config.yaml
attn_scale: 0.125
warmup_steps: 207
final_lr_fraction: 0.1
Each number is 128 + 24 x the weight over its row's rms, rounded and kept within 0 to 255. Layers, rows and columns count from 0. Numbers have three digits each. The size before them is the row's rms in percent of the matrix's.

# layer 8 MLP down (transposed), 512x192, rms 0.0989, rows 462-511, columns 0-63
100:120099146140101112148154151161144117122137165143160125113139080094079116147079156129174145118140127119160162129114115075165131122126126172102100166106109133121152150105169137135138158133090126
104:143081108146111117150122134111119136155103146147162140076110135131123116126178130087136108123083093125122122098121125182062122081115092158105141093110130146142164157133106128138117121143142129
092:139141128099112113093132135089173103163155126110144122147123188097137115144132097169162137114120108106162134166129155143119148103127144122099141126132126110178104097165104138173152083096157108
101:140126139151176145158123135136130146137073124089110138121135128112174115125099136075144110142181165105158128134148147104131147150126099111145142152155158102124129128130087151115115115127138141
107:144125105131145081087133148144130146074109119125128134122115140143122124119122135112114116122123146136132121130138140008115105176121144180140169149124126156120135123113115117121120117141128139
102:154091144110124141098128113132124158175128103096092131108092135136122135098148069110136094159134151182144107130103136152129096140147104121129089149150103127178137146106126209112142120089142117
093:121133139086139164120070154123132127130140151163156140123141132149153136138136099149128131103131151140151126136140149120089112135182142116122124104118160183123175124135085098113099114107156137
097:099116114153139135141161161147156124126117140121126147081106144155150118132097203130105131116098161149113123138132098142147159152117123161092112154102134080102168100103131143125141120104128086
097:119097086130123152118088123104091110141153114114130104133122093090190154142158140133173108152125124168143122184111101135174104158154087120151112111173117122131150158120112056107156127141112107
101:128117111164110128127144154152145143105114153146130113136120119075140114105110134170097130117133099110144134123140121083127145113155117147107094101137089091120093099088166157113103127150083169
103:085126144117140122140113130156131124128107092160176139150162140173125106145132208144098143117126117109155107130134157187104111126154099156096143130108112168146117098162138135129134126134142122
106:158155134108123169123100100118124152140167127113132078179204127106088118134113161149149091136155144154118121115153131075112150100125153083155164108109119157127139158112122103113105139144114150
097:086169151106118128123105143120165128146143108108129096170132143117118148115150098130154112168132122122179132115127155068129051167141116127099122134074114114114104172158153120152113145163147111
099:117113103182156079146104148116140102140139152125087079144119141139069105120100159125110114110112153088186135142137170070122158108106135078146175119154148118119133125103123103138122098128080119
097:107117157129121167120133103122137098134098118122120139110142105170132082157119124132144126077076122116124087140144127089149164089140135092121136105116138116126153147117118112123094146138127109
081:115104112143122149163130124128118133132098120201125106169160105162147129147132096098120167157086144144100118118099120135135150146128119139146137141112136122118114156159112102090138136151110103
106:187148127139135117121156120085124133144134101083127117128132136121151154113148169134119152132126106117131120129175108149165133132150117100133151108157146169115138157102108100117089105112154160
110:173115131129110104137109135143128143112111114110127120120099144142098122141111116106140115114129178161132123146145140000124151134141102142143154152135113144112142130149143119124124158119139130
102:092139140123151141086155153135114151139099135171111134130134109117157138149128117121158131136171136130107123126126111192150102115132121140124104092161170086161107154120129162163164119144082109
101:123142109127090072109139123104119110100087143116132139134095081153157124129116142164145088084125148134111143129134082183101145135095126130133138126118096095089139112101129111164147133144139160
089:120111117126098129107099121161084134131136110119100189097094149100121093088109134131078188103159160129087097099110142150125140123139134151128135132140148110136133097102127143076143082131099143
097:158092135118138094126109151122169107113123170138149141143168103140157161129159120197106149122165111089173170098150140110121102151126134162144167110159099180150153164077098117121124131146127163
100:111164149111076112128110155099131107138144141179112147145072147112099147147112099159144157113119166174120102081156144143102100126092136168089111147128111143138116137157141102134111120149101111
088:104159131123136167146155133107077142114117107165155114111134116135093100112149119141117109112130087080144150100129127172124122101109154115139088100127101145143142145121105120152126136134097172
099:094186116125161137144125077110122154181145094165168118137132130114106100142142151108107151170131088096151151145106146101145100130115145169124132145136144115163094095084143086119130136077130114
099:168130166144097131121168145111104110119128137121130122196127091123086142101148114143127127167145125144102147175127132053135112118135129112065135108124172118069139111127139104151107137133131111
107:154071100124134142133149179130112144109121120133123125119170146097117136146138127118100103083102087112143159118137176138136135173160159095164137112087121157122148135152087181180121091106147169
106:133125101162139134143128106128095132116120146073121129134141127154128091130121122125139115082124076173137101147143124123148138131137103101139119103099137128157111152098098139149065125096150110
108:161104055147135107139139151124091125102136132108123124114160128183125148114152148134141158142099072142126138114138128114131151123145111134107140087087176141122100118131139159104134136116155120
107:117109075114119106137176151160165081115130132111155120130101150110185142128101145094154111089120115112163120119100130166088114116142161153175125154146126151153161147112110123135122114102131135
101:148107116154123151116141128100150149164108127159096120125135130146103158098093132103146120115126121150142119128122140160146102110135136145175106136142153114099133127112129158104144184095136122
103:139191144159124157120154116087119099138142117089155136127167136115092124134130084107125142163211096149096179108133125150165126137114128113120134149108104104165144097101150086149129129124169155
104:123122104127113088123102163136132143140101105128122150136131121130102180124110128096128107084120135093138115110071155085129135134089124153120101094127119149138150137099121155130105154111141072
095:120146130141141140092095156128109078111114142153105117141110052142139087106149110107099082113091132134136134102135103146122131168110105103147158153083102131142114138145146086144111104103130120
099:140165144118173073134117142087164118112100162169141149092153148109078168098113122128131092124142141171182075129126150111137113118160120133128101152137138165094141123113103109139154120142178117
100:159114136168106158123085087123162141138118165172111143148096098107113172118179124099125135104144114150125131099132116161140111154150139085126122110108139118144152156121117158129089160121111132
096:078098132144096125115132126136111107138108138081097120167109129106106146130113132143123143148163140158126139122140136125119120111122139098122154116121114104135180135107130127121073187133147124
096:070115116148149095158110111103112158123127130120116167143130134131158138141114121135130114159142149119138120108106138135142117114121178115079105097113123101132101102155163145178105132136185185
107:173124183111105143149135109140146134115086098125126120111127141117117143134163094077094143133114083133181141163117122139132167135116085146140145119142134113144125136134134164148120142100123113
093:127073146138097110108164171131156144080104150112125102110104133088157096129125130132138127161155149150140128125159139182124084140146122103125108150103112129168109077111098139128124149108152136
099:120144142128129174145086136139112144111106100147128149170142127130171109111163133136109099167120152091131165073122128124121120151136122100079112175081141169155170109150120073151130116115135165
098:091150106123130143083120131114135121103137108165092157170136128092090139107131141137132133165125109104086141139132138122176075152120123190110118096144131160115176153118139125115136141138118109
093:109120100120132104098129109152133135078170119131112121163166164107136119149120149086094126147134117060101114101141155157157124143146146074098126121139097116119184159107189111168168110134134174
106:111141106106119111133153117162145101114122107087099123134173103104132112137128148140122090123146118129107111128150178124136118140146137111110156117129099143144113145097123117114123126118112126
096:135129058146137169111109147131112114109121129178138139142129092109115082170151151136132162176076136135120139121131120105103134135110104104107113164134109129129107076121103140125144110142102126
083:139157114109115112120081111135099122118112152154132077122133157160151093144085144151134137084097144130099154179146137145194104149109115103159141147146164115087144123121168112115090140110166094
104:124103106113116145115115176156111133134143147132150106145189096146089103124153130117098114126149137100097162155124093070103130102104120138103152136139154159128155096148169138117137085096156163
098:159150149137118126135107120127166176179079101164134144138144124137168117164136104171109149148100115128144128129125110135135121136128152127147118167107138136141099116087153161174150148118139114
087:121139140115134115135154149159146099123118122142149084159163139104161130141137114159144079106136106155124122188151146120136140137117119145132111121121108119148139162125151133165115122116170128
103:147120095144133078115193135122147092051103170120120109122160128133126118157131145100170092133154145088187116142126094099093114098167154122123139145154095108135157093149107175135164121109125151
# layer 8 MLP gate, 512x192, rms 0.108, rows 463-511, columns 0-63
106:129164107132141116112134105132075152169119148112143134102108134151144138129177166099150174154118163138107084106110080107104119131094135149118120145092128126128115112135066128143143106116158141
092:104103098133112103118136149078147098148104129138104086132091113119116118136176127142108158118129149072101125151182158120137156163113105135159132178131123143120135137171138132093156127112094151
108:087113126158104147130143146175134115127147116127167136097115121170136093136145158080099178166142137131112124128132112107133139118149104168128158086126134151109171103133125124080117118131144102
101:119111157097096121141157111096146137141142124121163140176123112135097143146157142161097142117108154127096116134089090124099117101157143160106162113136118124111150170123083152124145121118088115
101:116134141131158143150119113163149135168136143111111164144160111143110103074134103080132116123126109123075109114129087116139125171095146119117128082124169148145151128122146132154118133112131133
099:116096112110131195144152137109136154115127097124205115104170148172127117129117114120101095126101138128146110152100135125071134104095177159123123110146078142154145149119106132120107132149100125
093:187136138128144126122115154092129165131137109091103078123116124166123161166139149116151149122137135121128136153156130110161160099151104127160155066154100158091109115152105125140138148129121124
103:125093161167087173059155130148133150129110113158140169127126149128095158142099154090154153157129139113145120147140097120095118131112177142154150115102120154156103142075125127131084085140138114
095:172170146145092122169094118089076161141144121106111138157179135138110110177181121137145177157131157098085146149136140116182099126122138168147135109141105161092153114160117162143127130135076102
100:146099159114153128160101118123133089117151113107109120093071145095115127157156126155100152154126196140079144129122129089110119154135141149093099124126128137122126149119135179155145086129160108
109:126092120127114135127123175133119149109130107112167158116149151117120140162125120136148131147108108107143095119115118117142113165112186195121159125107140133133127130085080140108119163127126136
094:129092107136119088194112136141157170160145138116105166094137158138124105114131155108084144132128138117091106085103113115135126175101139127139137154188132163127115134092101129124154067124150119
096:108101143139140100094161129140171128141113106158161137091121125138134157143117112103133126082108110075113125139137116128138166170092175143123151120114137150144095103096121138112137162164153139
091:170097113100139153112134109181092114166134096134162144159100124124143144147122118157138128107107145100120123104132083136118143110152104106105132122128138142143108136120156139181148136138083095
077:151124172147168167135153113169110107094117133163117130133122123137134149111174105158096145133128097156172135149079166156088144130130108074136110130153107105159167116147144114140096113126089133
109:174130146102084096109094159103104129133102124121145121190121117130118197169103104117110122130132122117123118142120120109143107174138157136139159139145128122114132098125116133153144132114110118
121:121112141120145155075140158111114148146157137144133134150138131137129162157146204141109137127128134084123116077101118139125140125128146128085095126112143127144133108114114160136149124093126131
097:087115123141130065081120122141176148137113094116083158128129131132122125126142119070128151171085166126121120107127100125104118134143134149122155147133146150090137160099072182136127099126148114
103:112139177158138084161170145117114129133127150129151153136175130143116096139125144120138156156096175139107118152137126112114120130078183151123113097143118153122125122123110161121116148134135149
090:125130127160135148136126107135128143131140136137092180116104142156102125080143104150096182118132111119113094131077105125128133142125136139135111129140139142155184109113120175116137088129172090
106:133113120163088122170120141107139155131153110115135133105155130117105116110173127099109154135131143122120120113119115092143108084123120144131148142155111152127156118158144103102127132126143058
104:168122153155102144136126153102116125113155133124148123152079139125162121159176142112140154160118126120125095155130145090147117112109150140149125114144129152112131097117125179168105175132118123
092:122124140183139103079133134086162109141126089118152148124123118168109158114135145130146103127149121106169152163146101122109142156093114119138156172120105125159128086147144119111127132137075092
098:123121131115144118146114133097099119159098106093156118135141114121138120203169178142114185137128130116179108146111132128088123171115134155113111114099129125093136155154102152134153138119144131
104:148139109129160161114140132135138132129167127151147134096075116139128132102139169094119130153121174129163095120097160075143122120130099155128113087131103142136135105156077132122156115105154107
109:158131147145110153169137145143136127117132080097142100153142158121160102129141099114138153159132140122097081126103100075123117090113122122122155097157161156112125161160115156115092157113127164
108:153123130158101114133116144092143161108122111101129156092126162140102107053106148101131149123058177118142133085132127109119126101134127193164129143123143118132163100094159120107082106104117132
110:141094144094129097112110127119133128147134101113094176158100136172112141122137121142163106100123105098148112127145139076139166128096133128140126102134140153134092126106132104147146106137113162
110:099136115116100109146144182105133100146145125135096149169141132143097067138138116107133132158122119068109111124138144105117120139131144141088085114148110158125157152156111116129100128171097134
106:125114124152145127100075127111112122139118131137164137128120106153142120112079141134139138110134158126130081098127139078123099109092139146166120093137139129120109088116124145120137076180141132
100:152099132153088094141128166083121125160117148118144137107126137137125106107126139115108135140094166089142117126108105119123139110137135137160127172097101146122114113094127117151095094130054121
103:129133131130112130121129169139100155149108104108139125122122161127097123163138176107122133158090161125154126113110094085117130111174116141162159168125117144111150104161149105108145127151126105
090:104164134110127097159153138137096095157103125091127170127142113134142146129137147064141118172127112105157144106147085118132143133113137140156110143122170129164163151142146143147139145127142119
101:121077111152135115173120148140170122103122087096125146114115140147113101176120121104117129152074165107143134109117106102100128111105149147135162142129144192111135114147137131081138145192168101
094:183112116136136105115141111132151102126140117084122129084109168180123105113143171153141102154155169083094110123102107089108123125160159148122135153164133136128094097135127145143088091135093100
097:129158147122112079135145123132166146164087157133123124136146132155123142105142161105157151133095148106105109129146137111151126184109146168112118110119153125067109154103072151086116099128116097
105:115134136127144110138154116100148163139120118138145163133094144119148080128215151121106135162097182133082135114115092106116107086167155160109132106106119109109129115107102125127125135092083092
109:127136134167087112135127146154142098107127109100152100120107128152125120132106145106121105158098114107111124100145102099115154158114137178132074093115139115154096088115131190124134170119111102
092:103127120096145162134111090114135098128117095087120131105141135088125165144140081142122198179150174108131073149083156116106135126138155145116112128150142154123134142123152135112143084148140156
100:091126136172162136115123126166105130145115142113152137144126158131138115150126151141141119129131105128112119089099137135131120160122094177092104120115162149157187107128124179119157117163147115
093:143124137137144138124147145132156174089113117105141136120162111119137134084091118113079174157118122123122116112103097105106152089130135165142099150140118138146120170074121144151119089138127116
093:122138113048152101159120144127181116126166108177145161158105124126078082090097133089101135137111120145152084117134115117125156123148114134103137126135136157114144139107145124129163131087107100
117:132132120146136127139108140118144121144100122079135112135153149145139145108135117151149138137106139070134078139140128089135154092119137114139105166126157145094107129152134179143137115147127070
100:089129116130166127127120151153139120105135109131098160164114155154122118141112147144121140080134154082117114110112167110128072125132148137093132151157119132117117134114074101145117117153140090
080:108093144128092124184144146149066138129144155102138187123151153112085153141138132088105138118125136135117109107069159130120108142107116139103128097082125139169133118092119156135141151146095084
104:131131157118106101095120133174103113122116116116120143110107133147115134092162138096108136127088118098108133113106114122111120126088210157144120113125129131151144139094120152139108132115103089
099:139149170124127092113154119128142144166116099128147131151146147105067142104155101121124128143170105135094102152180136110163136137118097123132073078124099144101131094165152133155121150112109112
087:156094115115138170153090093117129135127095141125074147144131151125088168125128123107077131107143126135149140122105129125135104160133147094127119085118129115122110171124136124197159159145103119
102:141154147128149097145094167146116126154150118100140129136133162137095135118104139109125159129096203148158148148096130076134118140140135111098163119165130142087156104130129095160106121112134088
# layer 8 MLP up, 512x192, rms 0.107, rows 463-511, columns 0-63
102:089115106093109157105083092110114154170079097102092120133108128118144139117120109103111133130149148129156185192109133137098133142103124125134095133104136150133155110084091135145103084104116148
093:158081168138104097125088153128112171172097155138150116149137131116128123147082158109115157172076153113116140117142132100125164147137076162142115165137099124092126102090151128155145152133131151
101:080109093104115137122120101107103133134125142151110111144100123114117166110144096126087149170141145081140125148163113128148092108124105105158128103129151093142139104173118129118148128116109156
105:119093140135145110124099127127107134116107127175168145101164141139151113153088120108160104134141143125191114108155177111128145132128100142165115136109112153124134116143171123158098107149123142
104:157137117102142166103092152109160116122135122164092139183110118102150131104160123098096134146138094137163135136162089140123148112111131124141090160159163179099145158168139100138134128153160172
088:144109124117126138146115152145133133182159146103154149162145101083126120139119144101059121151088104128161096131105100105114110152083105101130111168101129176125116115114136143155145155143113124
091:123144112078106145110125103113132122121106077120150141124140130123104119168109135125116118146135144159165144123080097137104113157132120131137106135101138110150092120151077108108106146118082126
101:152104151148123156143116141140123103161071141120128098137145144123160166165094125084159191126115129126109146094101148122135131123155155111150123148107122142137110158128166092127151136149131102
099:131153127126181146151127165163108112123160135122094094121141146165140122127085151081115141161151124133114118108143130094117188117109144156123091124122110155138072121144119134121156124101095152
102:111126174164136162142131128161083122151179145149107150106135140142105171139093170108108127123125143191122108141116109121106136139123171100132119092078154138115130126138092095109111159133136134
106:135128127161111106134162149156174074123146137159130130103118134152159139084098125109099133135127137143162144135120117151126149150112130114082075173131079137150126102128144138183116138136128127
093:070137109127167200106115130135132134106113145152142182097120124088096124136127117131151126165127087183099122133127144131133168108103088129113098143130102131140111160167182111113116127150133126
097:103118110070131166130152073167075112132139174146151146151125144095141157108140141118120122119128153159139073133087165118086110141131116120153087109156133148143117180101080126153094126112144173
095:133126144140099100154135141163100125116163170132134097152143155131098147150113121129150110117144137144106106097153116109143088139146100139091131160135130130133151082118125123106121115145139130
087:085171130124135151128145141150118106093140096123103132174074138091142192118084107121072143141155101080157126111117131111135143146132136121148087091159131134150132150134168131126115123115137185
107:128101119149142083130109145076129148137134093124121131115113136165121171151137159134107130145074121126121117122129107150147144125106094157086138161096091151112124132145122162081111122164143101
132:169139117158090105139100148148144139121122135105171107118140138129133108143119061085153121142136138147098109170149088124150122158113114129146127117092119105114130147150151084144100128154107094
102:141157077150166153147104111126124110153157148115102125117112127154150121119194114141161097115130063118138118130121106127173144138150102111140136127102175140114176119115087055106168146183120088
097:148110157145122093098148157114117163108134149138156089136110138154152145132131121129143082150141145169097137152081095120096160138121097097107079112133093124141131095118118099136165152167143136
088:143137137136113096153115163125114178140104102106146100159132105122117131146129125095116131132101107145119133105159111112136100112133133136155172106105158141105119139166108185088161127142155109
098:127178147106115111100159119145107138173127129140101139135145127088156120179139156143097114126160130121128099181167141139117112148122089118126139139114176138135129119157125136130121173135113148
097:135146123104123069122124145117165163138163081123095156177128147107111117135151093075154142117125137113057129131169123138122143148120100096139141116141112121083130094117114138140134131144106122
087:149168127161118109161184132124069168107115124121163171073112119144156081110116140129150149144115138174077108134091094103103103126131112144147110151137119122161121120120120126130114120114162120
102:151108140151119133162122122118113122098144134139138134154072128143145136104145134100099118117109112108111127135143065130144100116152124141127145130160148149153177105152097097143143096111123108
097:104101140140108100151152065153102170167156159153120162114134134113146103131115109123131135105122104102137144094185138125150094165106141143091112123142130142111150139099125139144159116126120165
114:131132132116143128168133136147113152142121125129190156134141136139150110110099115084089156122134136154138122144151111131160086143144113102159138067080139137136117175134086147108159129111159139
104:134099119109147188100132122170123147127118135157106109071099159142132154119114101169083178124112110134155123120108135156130132106165144102153132122116149152149143163083165074129131133126158148
108:091117123091133146103147193103128116130116085141141157128142170133156158123092094165151129088120129099151142150124104118123134094175142144147159146091132094187113116144181105135159132169100144
108:059086093158147119135159137153118154113151116097113143123148124095110145104092116105144156137132104119121105172118113127125095142107125137121140110084128121131147134057133105130134131186142126
104:126094126135102160115126077089114133127122111102100108114092112160143121138137107114130142121134148139130102157075121128106133162088123129145137126090152141119083073154127108123127134139137121
103:131178136115105120165151086142089083109127149135124126154138168172123128179139102109126125162097133154059121118127102125125120106136112123133123108148127129166125139079121151177088141093092114
102:094133127108149119153141099162105129130147094105096131146137141105133111112083101132134104120137115119099133162137131124176130130078085101106088134117146136164126131171094109137137140070106122
092:130085142094132119137125141097111145121125148132104084144114117129115179146104130134143140092135182143157147170130177115134110094205118108107103146153113141140159116124111131159123122158141102
098:105143120137190150087144128103128142112131109111134157116133113151135176097132120156134097149085132140118114157136118123160121093148159108134123177111124094137167151149109111129106118156132113
099:100148140112138131132111156103156137132174086126119130133154121120156128175133121130161146103160115139139130125132126135104121162136143101101091145112093156157131181115158101113105085137101125
098:120116119138115130187144093127104117092158147148112100138150145094102095131135104137126162166111159128122149082118122126150085172121108077125143106109116100151142114153140127102106154111151093
098:130143158105085115095118146130142118110140116142123108096120104140123126157122124146108153127081142131158120133084123114068137133139119141152133167097103125111122105100134142156124124145130127
107:172128134167098113123099106108108140119137160109111115139150109156102121173108124124132115132139136129121122072124122144159122118082169138145154136124153121144098091115085150109090057122108071
089:106081100112180130150120132118147144090121086123149145098150131131140078101146115150148087142089123136163135124135159151130178116112152112109153129127085107168126126158138146071123093127116102
097:143097127133149096153178163150144117103141126120145131121156122115169155159124134160163107131111131136129126154109127139112113128162157122137150148082087109161118084126139130102129136183134164
097:152136105159128115093132084068149157125122117105119075114136131155136082135153116171130129155118148129100083144131067135133124122121162131154162174124152118060166105147145113141130104139129134
096:123139112138128109093132163109141097116146107146118152076110139106097107134116176085144122127114153138097103154126108128105144138150132152124114098106129163114104162098164131114125137074073137
111:115135124108125106144163088113106086167132160174141127134108111107133122150162163138114129084155103120174114121155130141141128166185051170133168170117140120138139136127170079104142116176088147
098:129108121116167163135130162146178141134119151160149129104161126154161144137108104107131091164099106131113147184136112129125142136120182117141126130112109116130128152115116173142140140125125161
077:181118173113134094175149085153072091144103140089148102136155122121151078089110116104127143158111128191100165120100147134133093134168104078197131131148148073120118173102106120137134148119125121
108:161099087140121110144114138105115158097133127130100170106158128117131110145093126179149152137160140131126119144139153144098181116130130146126153121128111127150142124138159114116077100154098161
098:135133129082112149132119145131167149082144131155107163133128124081119130123131122145123130121124151153126113099125161138191093105098140113111164106113106136112152098130077094107112158100147114
089:141147183120134111127165142171096125090108118137101156127110129117166155114140169137149137164103108132145124139104113124133111142123135128144162095144130116104121112136131134150123123122164131
102:078155144153129163132160125111130073171138125127116160131108130177128135121126159158176142141145168098115111149176118125113137126101149121082160129109106128109110123146121121099090116091102137